config.toml
d_model = 128
n_kv_head = 4
head_dim = 64
activation = "swiglu"
norm = "rmsnorm"
rope_fraction = 1.0
tie_embeddings = false
lr_mult_down = 2.0
warmup_steps = 0
schedule = "wsd"
decay_shape = "linear"
train_tokens = 104400000
Each number is 500 + 40 x the weight over its row's rms, rounded and kept within 0 to 999. Layers, rows and columns count from 0. Numbers have three digits each. The size before them is the row's rms in percent of the matrix's.

# layer 5 attention query, 256x128, rms 0.343, rows 204-255, columns 0-127
050:500511465456445489515415491519461500500524460506454542462496470494536473473512415539519370519503469507523526585462427465466535479498516490521456417541428414467480507474566445516501471498450536476557501420508456488470438490528564522565477525554533418531486516507419431511444496477526491568523494479493474460498538532437443541551515459509572507480525512473488534534525513515535517506496
069:458530498518484526454474499443520499563448491502515521512461549496558491483531555404557503581534442526418565511455548506516526476492457535554455502559521490467435490525527563507436537576513533530488548513567474519468444537507592525479465488463456479488523460464520499507538478602492557468457512470524502500479488523489459506516506485543458505509521546581519521434453438470567538593547
064:544428539497555531573498503543499523471473363469488460484517470501492516435453453554501514517522464503469532530485573483538477558493526475481536573497518550555478531503530502483489433467514509572520436477453504529479475459497461555521516524397462501494478552491467460540521525496495543557463446539523438517497481462517468507577565507449547533557554487461451486442580508575495473564529
054:469434456519568504482468535547488501607521531445518530472526527503485473533491528448492540458485466496544480520503490469464520512449501571461557517471508466515571516463474501460424479482519540532545551490493522556577498546573525497520503453506496589466519514585535534506518464463518469552524428545480419462410585478424487487469438586535494534486528428502528484474553468468507513465484
076:511453504529545505449471495485488450448546636476472561518438537465422526497444498471472517496473563509565508526563481504464531482539520505513528496507506472492503437463414527517510533468452478453482451463465508518554524445528439479436532489562546569411541534520536467532498486531494461580526499517498487439577516458483490507492408489482445479532519478468505517520566558573448549524495
055:576552543500511516554591511506417470438537516573481523550524543429437468513549492542510485478465542457484525452544438498527588438532516526514487493525395559473472495509458441487560476485487458564481483487522518512452506462458447527450488534527516570565486495466524507442503534531514464524567503470496532506500514399481533502502495484441529447481522495466509508564433491469527452555564
067:576560471448520484471520519588583501476521517501521532495561578527479438466517430421568435557486588456530474486505547504463489517488477512489506511498539453472523536499551520533439505460602498507534492502524506584467538537433556447503482504501525489562530479537557519491516528451453551460501575525488480537516469478515473530547504556534568579503534539480498516505424433480511483518536
071:519516519508441478508433465579492539560496515531493521522483507535495482436501533462480545547550531454467542530494406524484516472499526453519434536513551452511506542513517511487511473519515499559518442428540487538532477480449565504549530466434530590524514512446578543502468427512468533464523479428491482483514533496536531482563554548375527510466485543507516569483430584486488530575534
029:537529535527467488565537439481486462508601539522498492519503540438485529487534470511518482562428477510461509448582501529536536580501530462513479471549522544495469448476453473512494506504514511489478540481535448482507525474513554601463500510413461505514488457492528445515473473561514506501408569463513474432450487483507568446576538530407405457507547507470493474544431477475505447545489
025:464445463394559526498460483546517466586473457474440507494532438537502490496510507446469520514495491448469447554486530529482444490435527552452553535516519542489493616442505524487507529505549439494492459500450441445536505551462468563433444498432523568503465426507525522495524474526460438510371553512510479483483486483528515490496493493505502514498507580445477465496505483516529582471494
080:587473451529495503520463499466500495573512552483461517552442469518562467509421485493471490536474520475451447471556476542613516561493508481466513561499463515479493490482408501461525473461465488526490473504467444520469488501497452496496502503439514541504487436463507442466459428561513547493447405515466511419509469487488568503462451580510463428498506508555445429511543578468458494537456
072:480413566443543517476484565552468542443569480487531497464581474388492528549517478524500466488468504499564475531459478515493544504461496511561488428474483474431521548581541584486508380529451565502467464502486524478501502553530530457566528468472491534488474466475444551527501476496518534428485512546490496533483490490532519603538515501507501465507467475486551522535455492439551473550489
062:526534549593469497497487508527497446544466518487503498552426461483556481463474508554534551564484519522560517493493566527557496482485527509552496565515539469460523440486449553547581568488495515499545614459490509523587466531503480542492560481436486536476425502507526509526481439479499471531422491469533504541562472449450429448437472544499431496517528527531522482459475445548466536453515
075:475557451451514520439532509483492446515528498523531456565490490503507539540477539567513576458620508467497551432506519534540589425522531571533569455533478487486442511535560515487483470521517500469461558482555490506497435501556495490414508501514522505544534581558512470485569487497513519518518480515458459580583469522493455463477536477470539538478527492511536560512454502436429502507559
102:488497519493546488565523540457545452471491502510518513488497485451463453497469502516546477456449512499458489546530474507529545589556487497468513498456487439459518459477476414492555519521512503502462568448471460460449586452510462487383483471492491474547492512492512418445522499502535509545498511493421466465547443431435542464469429426449451461484473506480512556526488598504441468439437
053:562449561492558515503487510476550471538498577503490490432487471465457450505529492474461530528430599496513422506521435473488487483475502441508522484511486568452513578490475563581494520483571427500508521466506449502444520483501473464421511501513495534537424494554614528455529421500522540460532538561518536458538529534518549484500446532522432454491567498435534489544522498512470501519492
079:551491533474469486498466476539496511509545506546440523501521505446459554485418428450490516535458476499583497453488483474537509563515553479515451523419556507463495551454466588535479505593457511508469590563492549519498529515433490543479520548404522517465487540500435494444576498481455417521477490499481464475479555519451514470544478422544528523477504531506495527523464592502438509478490
080:480499460523502506474469535528485540563457518511511567455488486450491504471508518555507524505495520521470582471424450482579467490550557564469438572467521445463518475472593498470511533418518489537494480535506506438525521479458477543446497466474543534446499484526500603538553560523526450553453489583568557492463491497517537509558576482495486520436483559572536526512531504557455461549511
082:462527500439443471460507500483444470384477480520400491539484559475498490507518482523533483473453510429519441474522550421519473445507424516492515502523507480582544493516474541509476509561494476511509444552558488500483513433560474424510481544549532474479590493474462437466550587468367476527471496509460479495476499521463512499527515425498517521558525483479466497499508500451537502423514
073:594529523399419519563548505471469567461407458533548505567473490537470477470482447455438407541492496516535455503564467475506455536474537490495516411470498526565554477496483505499490565564517497495437474553542486500483525528465487527499500520486503504551477506434463526629508525502518496436449458542479497461509520490499551471474516475483476456470503492505539548455480497523456541457431
082:530531543554504512433559486458568580470513550542502532511515508543532496456508473492486485490559511503526471461539463434441493484550505511428464484407596480559483497527508488592403465450514502492524479433490561572504585508524608497535502516528532523540533522503521566560488490494494507522520514547515551535496488549537500430446531468530546465510439554483496502518501451489523504561554
088:532524464521482485557477545477478490462471485545497538523456442547544533440502451526469508533459523542405518464563542478524468492512549521470507476440526528547471472454506487455467545522506414473607482552458487518514516443473420473455475579443562541455554553502518553491467459533420598531518517463457495458524453491526454465500515536468510492495561511558461445491565574515492507533478
096:544478468428558498443409511478500470543532479495480556465538637489469497582490443464507532551490534511465514448488465495524490472498519465564509509582508448459422505558521527516485474556533530447538465461489473538534526442563501513473452487542550540465484569558492436565473479520507475502491462476590444574551521510458492532450540449520538493528565495532487531493491503508519463532535
080:595540467481434458523466456496480487443525476514553515453608471512449512497532495559537439501426451500516487532523478491467472496507541499529522419514572587469461530519494512432484466502525514457464435423518514501467507526565449523521548491526540499524540537524496544526484482507502415494550498497533491485462513450480456592433494511481587490570514488536515488478620483473453496485451
097:546433449479517492547457499489487444529485533551472521504497445572531487498434547461566465525466526530477509504384472493556486510533502529462475476446566417486537434422460425459533568433474503474491505485493482528503468521493474486455506494502546478517550521543493360480460454504541515527534501479434515460543454464507492429494486423551476530486494474513505553499401513456508513534494
108:433422495530470432460429537492538489500548513502444457476537532479451481526580533504495487430472472521497456491505502485549559516537521586488462508402585518480521551544452489448544502519535455500460446541455481466486463533482524482478409502517506521514517539497472428526519484452552489546630511500519473485521537446486556520469505473561463427530480500443574526479539524500502460449476
083:474551532559502488585488530464530482443463461443449434519474539435498494487474469479501563526552530482488523463516502460430481548553459463496510590495515484502496470481479469537542474540480486502462528528462467486516489475446488547497504554521467476563557486472472494519531398485504638448504528566512479453505533473538438416529514546498504434476597535509479417551476499434504473513474
095:512503478488429458590531581480495511516468450500480467543470515384473508466483476431530539462540487478502510535542461518536464583491489404565507471485520548545528522546458465518436472467463533509479515443479467493521564488490501506514559483535515515421555546471490559478464479485443529479449432546548544440469516473449543491582495487530475483499511528527429499557492516529424585488537
103:533511495582510545463436473455515452548576535466581493483500598454517475539505582505489491495507533488422557450482417475527577467462470561546521433541503446455521537554498418521485477423485515445468523504496549452447461507520513536519511519528476509497468466538543513510488517504493504495466467427518499594537493516517521551528538439471527470425433492521547554469505441499469458478475
087:469520473512501501484453511502455541542573511476485524439471590497448437513552471524448489545485505397550490452481477510564519540463531481508465510526460480489528542493539518516497464587597467510462418442502525499458624536444533509435491437531509472489427494540507494496530542513515443493483518470501458466559502535435552544456474531483504528468550532470505505517572491585432508475524
067:532438467459475509468474475519548465527402511475431544454479495540471527524544464553526509566513528458538503491493490511532499514530514498565530499508430610440464533505408590511439525515544490481472468472527523502487446563517503549550510508518496550486385523520593484461467505544523502512560504512533543455496556502483495528478507564536473497595553452438463543483510545483446524511457
067:549497477527516518521483462486459480495431459544512523481551508499510539522508508575509461532502500491501521528487516504449488452533475536528540460445529497506529458496575528487526550511584521524597477497403448483554510458502551478524550529507506474512551512454395514531527538440577534537537542529456534560512502531527524544479545455453592487472465530521502497462589491554528427553382
068:476457516429511523438494529447482468520518493546439509511481507474544547479493445490532524561556566499499568487614478436599517524485540539496444507458475531517500532480460470491454501556477476493515441467504474491490491444544527506535503535528514561425520555469588418507525569445455456511483460460443525490500524526505553528507515436503551525473460473438445487504521520522410498417552
094:492463437538531564455444495483556477549484540455506531439501534554511497458550509493546477503513384487444537538456504517497525517510481609471455498464542462443416503481522488491555526492482490527508426504452463499411502515531551459505516452471560534491493506533473486474467528536528516534572480518535455512556457482527494495506585403502543439496442538557470514548552473542556497465435
082:510612576496530546507558486507532438579537533523512539510480510483482485560534501455521494497496463445475506469434430484503475474482453451417455453509487424507430451482460410560517442491500464477518542508578411479493560447497507460482492563489458457503575502560456464495543533521469527550424552519487508515510446467517508427445479470457440564466504471488499508516495469510490511501487
080:526516498480448461510493491533537479474503509580493498486548567487474448542542491467520428521458513444489485572458494520502532447489543482457452450498499494526517440509527482541447482534542425524501547464545487476478609488582478417476506580600544443518608503464439532526509534432547555520551509477512496486547485502490525508562521450493461491488457455520537544475499408502462481479444
127:558490561559462503471533538447503493545498539517535496498453506577551455449446469454555527488556452515470519524486570462471588514479540514477579473500486501558515584476507497485477494568499471556508425545462511493443503450540565505544474490501513514461535446423505514525545541415484472486546461423458486531519487545459542465457506521500496484533466537513538496481536454546642508482525
122:466492534603519531507529482499499569461502562454498518500573411444576502424554556474523536456445492479532476494452478518401441452503527572442480534510508487486493473502499579517502501385489455536519615519506508483481525497471478528492520508492426480518531448508468547543478464509469536545527491533507455480469505479565484514483569506517509545467503596518532428492503501512486544523547
034:460530545490486539548492504455541469541533492533385456521542545502470459460517488509452472455463512467540467485557502513508483508551552511517491563514506554514412463460426474540464555541535482449475457473523514472492558564455503541600508507465508525574513516491544480459509437539534538517520514488491492449507514507431512468589446545486447423475465551523540487605480516435522429495474
091:571519550468448478520567584450493517480498438482488519517477492503529472461437481428485485497498395501563480512479543435441439461438526556567477541487436504516520469496501507484480563438515500564463497505474510561552464492480495526507445530474485463501538538456482500515496481452473458509467470569465441419472504467447504432518428498525439543501527570548434448522518525455510529425550
091:516540481552450460440545513528425505526493499450462483522535489477506479537492475486540441503480404500544524576502406522436528427494519546488496469518461520581558507520447547479518497498539531533485492487515437412508466412518469510522599523589474521456550531445490533445451518493448487532548416537495543522505492458478548531544507513548508518468503544558468521550495455554476541542472
054:494402501414566494507482532476537551527549529499507524472558494469458519456525529546525512465482524474508491463591552498525482434510493477528520575460519562470459536615521508516515475499468463516462514449529498510511542533514525501449447475464582434549566538524500447576464429507537536439438512513553458512528534510487518440512542531512566485459432428425512542490474523486466521545511
063:534460491501511546569527538502531481425495493506430541528433453476518515532502484461521453505523538508480411511577510427533482533564491470446486490468514546545466463509488466545458404476498503470586499481573475549607604472498538523483462490501533466499555479504485514577498425446476498553410522489488475540497542500454435497507529470450546504529450450482440532479478523459486523482533
095:499483430515467504450500468512546509525482528458552516516475503612523520540497509534510470500569563489562568474517498473484516497545466442404475487537512454472451543526539490485477419494456515490532476566549504456469454495505532479408555502458533448480550493519438454458502547557499502587578497564493416490523467514495536531394531490474476561519515515527543532463488523545532581513493
094:540491525460512507477435480481459470484446462502458500518546499498461505480423409454547452536496539463466515501557510458535504558514446559439449524491477463473490499508530563552450485565474514536524355487534546531472534543536541528475407531500500496518551510495521474563616510520541470457452474553511501452514519539507598509463481473491453536473499477518455563548521541508462465462491
092:508521454539485480507468512468511459518534445512489435472526513425413456522466504431548557478531462500485504534457535507433480534528515480468523434491521590535453527544498418564536489492467497458467455541494477445471475455533491521527505547494453434530601552566496552470485512503542501451532423494448475565490537412485483450511568449498542577497466461524493453550534483462542524459462
068:535413457536449525448465448485467524575447484475561435470553501617492475466471442504516485496495512454539467540487551521463526521494475495510537489512540500488512510542570519519493471515478534540504503496491494505523411520549488513456518489521483470546495487530425453494442471482573555491510456475525466494616416469422468520506400495552476521452490496512483568483488450581511528493421
109:474488471489463469469445534442544518484489492480551471427521540468505513481482515473511452484475529558545559453518471424483517535519555530462421444417568501493493495518501485466495505515541564448466402523491560472493504499499618477527433467493432477488513505499533527513496596419518469463602506534581521489491526533466548540542526457532493527534495464554546545442505515502505446539551
088:468578474434460467473554543459516475475556522481531526475460477460495384541507532484489466489568473497517532469472462489500518522472556501535450538530467504475476450510424447458466536449458448469496582441523499538495465460493490536464455522474481498501527533506504499534510449573485517529540551482452448388518567434536515432530467543504471506462548574457553487523487591456493523430514
094:487510522481453459481484451557528445509458481545533439521501444542510458473498463453504453447503503501494556486487548560449499557471541557454511492459500482502483535457550477463490490563493507523566482447510531449434472572475517497466511429472525488533424460448505510539532462467531490485564502442563497433569557538521531504481533544513598450554427544515566571496484497594582495499510
076:486409551495500549536497464530473492557457469465501443561484485481506531396492462475491510506488434535454513510537549508527513483478531549523528513426505481458477531526553526501433504525459562494489465575440509495510519496493478511463498490433514509518485490499547448494507555433597476527485540465468564435505506574422515543564520453575485566551451440520497484479522369539504523474512
099:475524548537577489520523494452508600527503520510523414490490449483510525542448507472496460487593484428480514470485490487442526515519535600462489478473443431508487548497592543463551478491547523447546492508490538519478491509545495496416527491455500457519571560490527444500564514444442471521531441512472518571560479589502505568485540468480524488488488527518566491494550524451555541545543
# layer 5 attention key, 256x128, rms 0.343, rows 204-255, columns 0-127
046:482414514475430503440563487496500498558506508466503547478510399453465490440476512463545454539532542501576575539492503484455455466509506511512514576511527480452538476523465470462503508472546495505560495523464500537500444445538456486450540573433493511496565549494440509486483472499510475526604550484434530507488467573466423557480508510480560496481406482502486512457468566520433537521554
068:460482483595528496511526529499577508505494490528507522521515475453478480503506507450608467507517453489453543510450531512459469464479490463520447503495566455471512476491525584508461570530514586531485440488562497516450490514514525457427549469516441460484532486419515496462558473491509596541486528522543495560521465424544547437476499540463474480497531615559496552489399488514462479490525
068:469465494461447486498495477482457429427477510528464485408583450552505495482448437500487482519494521555447506519523502459501491571471461537518460491507521531516467494470502450448511497582543525471553501475471444526411517475508513496515481465419458411481516529444399488519493506512481538475493490506514486512530467461416463443522482516462554594512517448558437477573507570565467447463511
071:575470494524529490464504516483514489551555488465526497501496584534461543491516521491506435513527511500449507537512501459615540570525588481499518451493478554542530526467544492545433528530449493490519410481521513541491509518491537509475468478543500538459399518491561493547546549520461481469438499496497461472510467403485523494554454502443425509521536563503449489562507413485566559522419
088:516452476505517563483459520509481506465561534472510480543430535509403543433507479529527538531562524468444488537543517502506557489508499460532496426456508630480469419459492485531542452497476479413480542482517511527488548537481492488494560545526525547505436537560567442505456560560483451450478535475447513520524530423563450510487446489501459435507540537480447482458519485514567516501453
080:488501551506466536479552440475434559450513513488503516481488549495503532475503465535466524506433546456504490476595500537422555392482447509445520520471512508456459478535438516508511504469527513438524565448499497522496500488519443512506524530431514526548493451564526503445445527495541502475553589529500547521468563614492495559464449484477508524490475399528528506489479543495500506507623
072:521514561521491520455530494481509529540620490499462589472533453450536453476484503436531460488401548486537536512442504574566474537474533501452515468502443525485493458536513563492533538522549490504537420531539473461469478473499527429467430493489469516484466417475518485498535539552536518432518524488482527438523500537499536416503460507462505569477506528550483501531497374570487506478507
082:436510497501498555532571486519494567511505473491467515586584512502439451527482526568578551567445510481553526518416409574517449509480526484516502511482498469491457479511481543529474482545537548535471566503535457500561521436467573522467471545471483511491578512508458471455487492468493456530551578484458529534463558498560493509546523508457578552487404556526497498487492521479442507512490
051:493589491541489496590446539508499496472469500490541498464535479466525464512450499460469544473473434546531436406529488444488473469479498578485491500561512416548424510521498509493481513488496476504477473544538471525504475469496547481440488456553532433444605481446442507469505471397413530493506443504455507503514481449427514495472523475512557499571482508510558489485591522470441532509526
048:502484509484484515538521558512517554459482589493486407546456476517511528431523466513513459504552565549431502499553456489470587533443453504519487474468513551446524462580511496534522461479496461530446569467523513519442552551575494530546527552470451463541450517495535526453449548527501474420496551574519500558520498546558489554478435460511450515456532414520516479504478486517564469535517
075:486565438470398591515505498544488534483416540521459460470445513525454431403470473501541460516498419530493393527514495459519532495517481461521488470464464429527524522483469456517501520573510526469491510482501441530515487486425499496494427561499558477482498572475452493504482497482466496532515594518498527506540512436437540442462547508554519472497538488526498433486575519489519455468444
080:461545517509400475400509436499517451527467533503506486458561440489505487462504507521518404453517451500475490424544471522501565460469473523512521551489513539517478560532484499491457544439520426504550518461497569519494474489561481516487441525505504483555558467476437513615466432435451537595498530517501460519410521540555531502476480538508521511502505490567492539539494499491572531473494
068:496485449523540503513471544521528506482478465443485485552422463502426523469507559480567484504479528528502564532480518503521563427522470450593529465441456503468464507562493549472479557538437516480460565506466495495508477495525565509476563479539448495511443497488513453450522546536486483453462497557480494533602411421533456447509495503523456442428540576544496473553442491553504517549519
076:477493475427470564515491487529531489486510533535424523521494482498440552527505479519547496517549443517583497517526482526460493444534512556550509524485483485452508493558494500501568554496537504499505505511494470529490476536606476491442523518447525531481573506537436451468432487539527482566571557472456511569529485520525440552423540515558539497399476402491491487485431522462439420553481
081:527466426473552583477535449496462479473487505545518445458450457510513501457452464547438528459575521455542472441514575423531488443508433530480494508459484516511469489548484380531521492472483451436521472558550527483383500539506474453516545464461569524520539532549462501493478553513536549485494465487505446442465486513446564470446471488512485497457524466516493471502519527492540505432435
069:541561586538521520551431501478509479501523446473534528489538512459500460497535403525522488512444530507448474498517508495562560491489503477455489476470480531474487600464522534546533550442472483479479434517500454493455500476455524434470452490512499524491385472438470506441563492469478485493496484500514551496475534420442536529602444504450415482590488538530467482481525439480476498439453
075:546474485494499532496583505533454458459547590545448475520506497466521553422449506524490541446466511560484534518465476530567495586515495503470460437465548540534484454537509483569465503532462505488509537522573545531505494512575494516536514522431482495461486445513584521520476601554537528454513498558414540534522420483517433480517517482525508548480501494463590501500529506548543433457481
089:488497502439442517468454581482534424525484503563494565422455490529445491478480486485477452508569518513490541527430465503572463597515572456531447539453531503500614517511553542446538501546488520473396485469463467465495475550487542512488517453480470449488474536469542478528555546551492493561475505507491491513465487465451512466469563447514448505458536505543453539436480479495539472464444
060:458471463592527470490484524520460502478506484464498459578520549544453514537519564542550517560500442536466566479487396497532448482533442483501514393489511535479555544425567489486514414495484522559446523522500544426468552518517568475506600484449456473458483455549530472471531554466562491452478481524501469464530490504499497514541452505458496537580509549517517515520526518550538500470474
080:499507524476510524586505510483448479440527476548540567488439458510495449502507509482533525514468495449542477522474502555520412533502472460504499460508526440493498480501535527472390465498507517484544535551515501481588472460565479420498497494539504479523564521544485603551557541419505514509488494568525468536609461513413541468479536492531520431514453524439539475517529482555559463479561
080:457480490438526515510555445446453465541515481449504494507517526464498476573430496556501544571451513481482489513488474464509456528495513473458538508467487575472491517453534473557471471511517505445479508463511546475523535453404520461485543479528516575513469550494520502527551557582459410517492499441485601473487489457523400536518571452477522441474498573464485513445537448475445554559462
096:495454521474490476621481506510538568538481494501506543532576484601509468484528478504589493549453499508513489527507466523508500556492465563493522448477516487613512551417545508469488454502534534475549547490463573473480596506453505464466475528493540507497517468555521479491471514481533460534515567417516494501535517544529505473501553464520547475549539439451473473502608502445515518443441
084:525483543595586496451514486453474508535517477496552515497480492526449558447529552465483512491473509509463536585484493613470560538507485443565518541508500535503538493542500516545478452510480528524518601457450493468568463492425512468453535478497458568476470465479531417473475560558522570472567524493516456489454507453500446488538457559508472500541530536504523539388535521501535498494505
088:434488514445498469467531476410490496502598552482451495572522507477501540464479513513498486527489534489529511439567492523534500523521582515484546491579530526473426468572461493489445511526514501504548472534483526482473506533573539543488431506551565475530535547577369428496555529505434467511527467493512499510545509511524524500531503560526534501542497459553555483481540567553576500550531
093:514491429431542444568549490508517527572501541486530472470483448571532542471479433456489497480503477538517582556404498489487437501514456432445491437560472526576548553477505512545448553540436541496475517512523482464505436513494506486507475463577534493474464525468533425529436474536535472471465529448480520517432508559521479490468434491578508480524573454531494513504475447499524479539448
098:489517512508524480437455500533470465471590454507501501448410515568451481506575557478510443465543493552515479491535449493608545511526514565517448449472490519459529506532482507549531507504450515574437412495521568562527502529509458479500500496559466497489438515486539448558534426438447457491460528518524501544427553490516499445544480456458473520569470490483541585493493490461509479538471
077:552523514543520547534532502528467533501500501535561397500561496484492489391570466537403531493501508491495476532509492462415492543457472500551529555470459446476481524458483508514478488519450479491556479524445467477479548439460553476487534582507506513591467459455601600456498522503452515491564488546516514488523491486500501404492544538503468445504489567492537442484503449452478518498527
098:525477540563497460556483516482502559463459476444557501465496474464544476465464438511509531454515499491487501454517507471546482557529558401490466492534528498543469437463490478516413477558535563481480511466525482526555510535438463499488507502380537457522590521521488492526450469484427525477471453544450516451488472396436481470512525508523515551446516557516428451533510505527585540459540
101:521548474546458585517499528483456509505526499517572461416497546427507507512454470505447512520498433489597490473492546516419493447544488441489483516497525479523501506601492473523508491445497506486496553559424456483518478454469505514492512511523537490500546519495490516528452484495417523540566507449500636570452482498525468538484549490523513497467470421551550453416442482437483521541498
092:489499492450568478444445562521494468502511489503522473480437559492477528512476463494486480550438541527471496458510535445545545591514501506507487463463435448502490548549491476550426488477460455487484429446474600505506556511481529510491525467494464510489407429475524436487537542540491475418490450482591525462522471486460584527545420474481439492493539542554452517530525476503574553473474
093:526469491495570475435455476473496443526502533492489501521472587543516584533498525551505458506489508491424525516589485544549573500522472480494472504503515543456503475517491488517491556549483526485463508462455524461480449558531472570602406498522487550525367531501527396482515482560540492513499501491502509473461479455514526506508440509478489528545569445517490594519511585510542459506528
078:472466501529460537431394498501529506486545529614445531489532475497501475475495515513537462496534522492534510542496474466515476529490513567505530524402498522499514488521518496408558596476511464491500563564517542478494447534544482443516536591481485492502508477447492496602551453528542545512511513519543460495467553555566518461498545522489405483475487512518484481449538466612493482527446
072:475430464444453513511472505481510461438526545497479530500444554550483565500513490535546519589478462563544500510558453508575493493549519509476446497473520453524499523550507462509450445553528510465453475504536551551527476516554487532587533508417503447468488541533506406483468518446499505508437526519501523503484566468517487551464520409484567537492473410497466596531494558516503428502539
086:520469510503488517527563506473506570560476496522518537471493577502383502459565500465541479522544568477505486562508524504491561541451488592470522582520430516508460504430472520459510515484554512483528430484475519461440514546475501517448477529537535558498512497492497506538537447517419528599532503500470503497551497495531525385489572496494507488528553581510496493476467500504438545414457
076:513523470498557497505573556505524457476506556512531482508487457493497457596433465475521480475519510547495565454411511396517492534521513481465460456506580562556480531491521524528466462452466488526505444547554509536518500463491566464472446546580551526459494545486539506553512539498511471479433533563463483480500530464568512481443492425455538521497543586552445500525499422477483484509426
090:486466557464511498467494483496473489394627439509538578495549436517472534459543527496549438566497523504450505564492458481500442466487536481484489494516479576503474538481556495520444493465456437481437491583486570506557527530542482464438480562507554490495524505467540458543536530401460440469473527497510468472448513492510463511547514468442479495533441506498529461515486413494494479556498
105:510461474530484490503501562499499450481450494417581513528526548498489493501546559499586513553461465491424506558537525462480520530490475489495551509521501476499503492516535549496465467526512489513510452479480461438488542530519542521565511525519525529485535465438444548537591562427405463530544458487562536462542497489442431491481575451551582507503484548477543546555512585502552565562511
115:485506527555489518483474541542509586501510504527425475506498456488482431493443561417455494470522590502512467495489464510502485477454511607508481504515501459480542493525512497537575465440478538545410582538553454499534517529534548460512503478569410508434501446484577520499480505525578503459465517540423501460551493472513492473475576452485471553465515495467526456517496485534421468442479
075:500517458566446502541477554555512438504471508509494553462499411488556419462458532435547496451497429515522501487435512526524454453463458533562482476501586559498520463473555484408544520412503470577485566544486415565515448527496500477455520460536453458450550467482428520493447446456522484514507490470457513543484472511494427507489547505525500485496503505473511453470552502526454493460455
087:519478524516485479506479555498460522487515436417449528535495545497473443522517494476439529502507490527533515505501555497504444481519528427561505508556468514380453493455566545479489499563476545509493462556563468498529515499510493439484499488476421446514485481492414554525557529600536481510445447507486432511553446538369449506479531539522491467482540517513462494577522481559447525521525
094:499560521499504508385514461504445593464476515457418534451463519445487484570477472502475476522500497483479446484470472506599519445476478420455515472472505504558502499511446566523506470482483515469474425524499488470562397479507508524511543510439451521466502522471559500491451534477460536474414525467544522483486555485485551500514486498557476519505512451554448541565521406556563530518549
057:457511530468513540529500494481488569474546472501492468465527429539450519481475537504488454479511510451533488454521502544528563460503565525492551559524472579499418465602421432511562455559521546492472565424563531504474512551566460500474502525461531500518552452515514495504467505537498509471506513462527503539480584526475446510523490465486599570435480397467553494452508504524480477517442
075:456458490505563504587479470430476488463512484452480460566519491588560488559513556532532483474491477447495449487571525488531512381512456454487497504548538618511462522540487471514459450559505516546456557494501510476491567518517534451543455422498555489527509570529440520546488461465455525508474498454579491519501551430512442518505505519518522475528522498462459483453533555434495520464485
090:503470503470493526452535565499575432579462541484495449522474466516446507541476566506539461440556512480489509518497504535465493589535474513493466533558481529531515500532518416452514489510410534486478521502483530513438466561477559527445457550530480519490521541540501487465546559500448480524499464547431423508590449474484574493486500464442519557581546564537489473476532465495561575494542
089:523544513432499500538476530425542438518418486543492582463490495531441538549550429468440495499480547572488471507508531533525459564514543473498451545547496450494491500477498522522485476583521451498483508500511482538498540513476536479559422527554489465492556520520580536495542538551510545521417443471566553560420536474504513505527496494527573487523489490488510516539588518471459430428547
091:600515527556457453487577477470463555487544515473558474502505530447526464564499480458459571500532471469511512470519541503496452556480562420450523507543545605532512467518578519497468545480471463449547470536528470515502495503527459534516479574479545491490622521545443572536449555456411481476469487516499539504466533471511468497472555520487522585512491476520532444505544480538497505523481
080:583480535524504552456567514576486522560496473521550502456504472469474519406537506478485422460430490453465486601508520604502501552486468488501524529550477546506467515466526451454546588485492488514491524495461500512442471498526472487458505500527476568497493438511490529533449506547520483454504459407465504494461409525471466469574458534518493503538472479522516420510532390548511507461507
099:532455474468476491524491509437588518449445442489471520438502494467530490525492495465447525529492492557537513456517520548553518526520552503476489497506528447467499419531481552470499479510504523492443375606473494507469457576464550511481479527568467398508587502476500446483552496480454522504525523559537487505525427488469529541530566482462498532528487505464570520434469503463551452437561
086:486471487455516497489537530525477440543558457431559456519493576494459439551456478497521500502572425473525456546524533484493469520490553511581497493495552537412451493512556500490470469463467464434487514524504507523503490497468491469462439506547507449556496579507484496506552459540440400570447491469388482499495550465440537497444515489425505478529517520536486512546495548519456534593481
097:468493517502458469571523468540500476498486393496519546492561457455472515527514534461520433480397515422445521470536516511508510499516475598523523552468487424488528458529441510505533534567504485529528510484404443472442478561461483537458465474488508530552519526437513566514567426461403484529577489489479521502530523486480482554538546500485575512505471559477487483520463568479484536513531
083:523477521562434574531491463465470536467441474464504504531548483529456495381495528487477457505402480515466542485506513483480506502459534541430510496509483547475511584450477572474491575514610501502460491531467439505394583536495467483485522447413533463500482497464465508489462515472503481486511555446495573524524458452524442540565464468465529506476454498537505434506474447511487508481525
092:443533506537480513544530486460521484497440455446489465473453453412522471617487483455473484417497482480505498411535545536500528465506479539525475530490503492597504547577541508479521490537557484432490505497537500573480520488511504456484532535524540497477527506482527574474511490487434484530474546517605543555516590523433513520482508473478494506480564470486503502508567430380549502515518
# layer 5 attention value, 256x128, rms 0.39, rows 192-194, columns 0-127
080:464494505444508456461506509527495478488457455559469459498437491606449482510484471452535550388555541520494512509476496454601528495604461527477491507514512478518521407466491494535500516531490481483520526461506537528510450542548545494515516485482502514498480512559470530461526467521502492495465481438471473440398527489522517547474478479425479488483466371487473542462510605541451552479546
098:523492556481566520513500562527532472564500533499452508498423468535484494516406535484456561495551505509518503512514498485506490476490530537573454503527558499462534440517440409511509478468483569523509542457479583470584460474481545452485502451502496544472477539494521441525454428561553494496509553519546414453454501535550548465501475502447496485447477373530448484452460528523450509469467
094:527548532504539536533524482535469555528534534501508390541456519525445482502491473560487502560563409438545516514445503525504425519539531526521514458476479499546457494519522459506477518451507510513497560465472530494488482428512457458466525493453514511544437514517430493476403530499589552481534555566513465527449512540446580526511465569435437495580480434505490558523505503501483531543447
# layer 5 attention output (transposed), 256x128, rms 0.529, rows 192-193, columns 0-127
069:536468506561471519488479475462492457482536519463481545528552504466600471512438492491460551546515444450544544454471480523434519474418541435545485521516460565520478544515497535440488523481513489479493490532472499547487500498440490537494515517508483555502571548394513492538478573483536536476477456462591513546537481547519488462500484496565595551498505541572490414498508424458537474578454
092:486521473567450496519513499487498494439501449513519487585591546488532421477496456502542481467504444457511541483476492597424461496498486474487534507527441517617489522523533541496481569523505522559460509558489443504475540504490463510501452551504537463485514444503457522495461547463474522512476360491476583527521480495461495479494425552498436504579543559574546496538516495481488547495492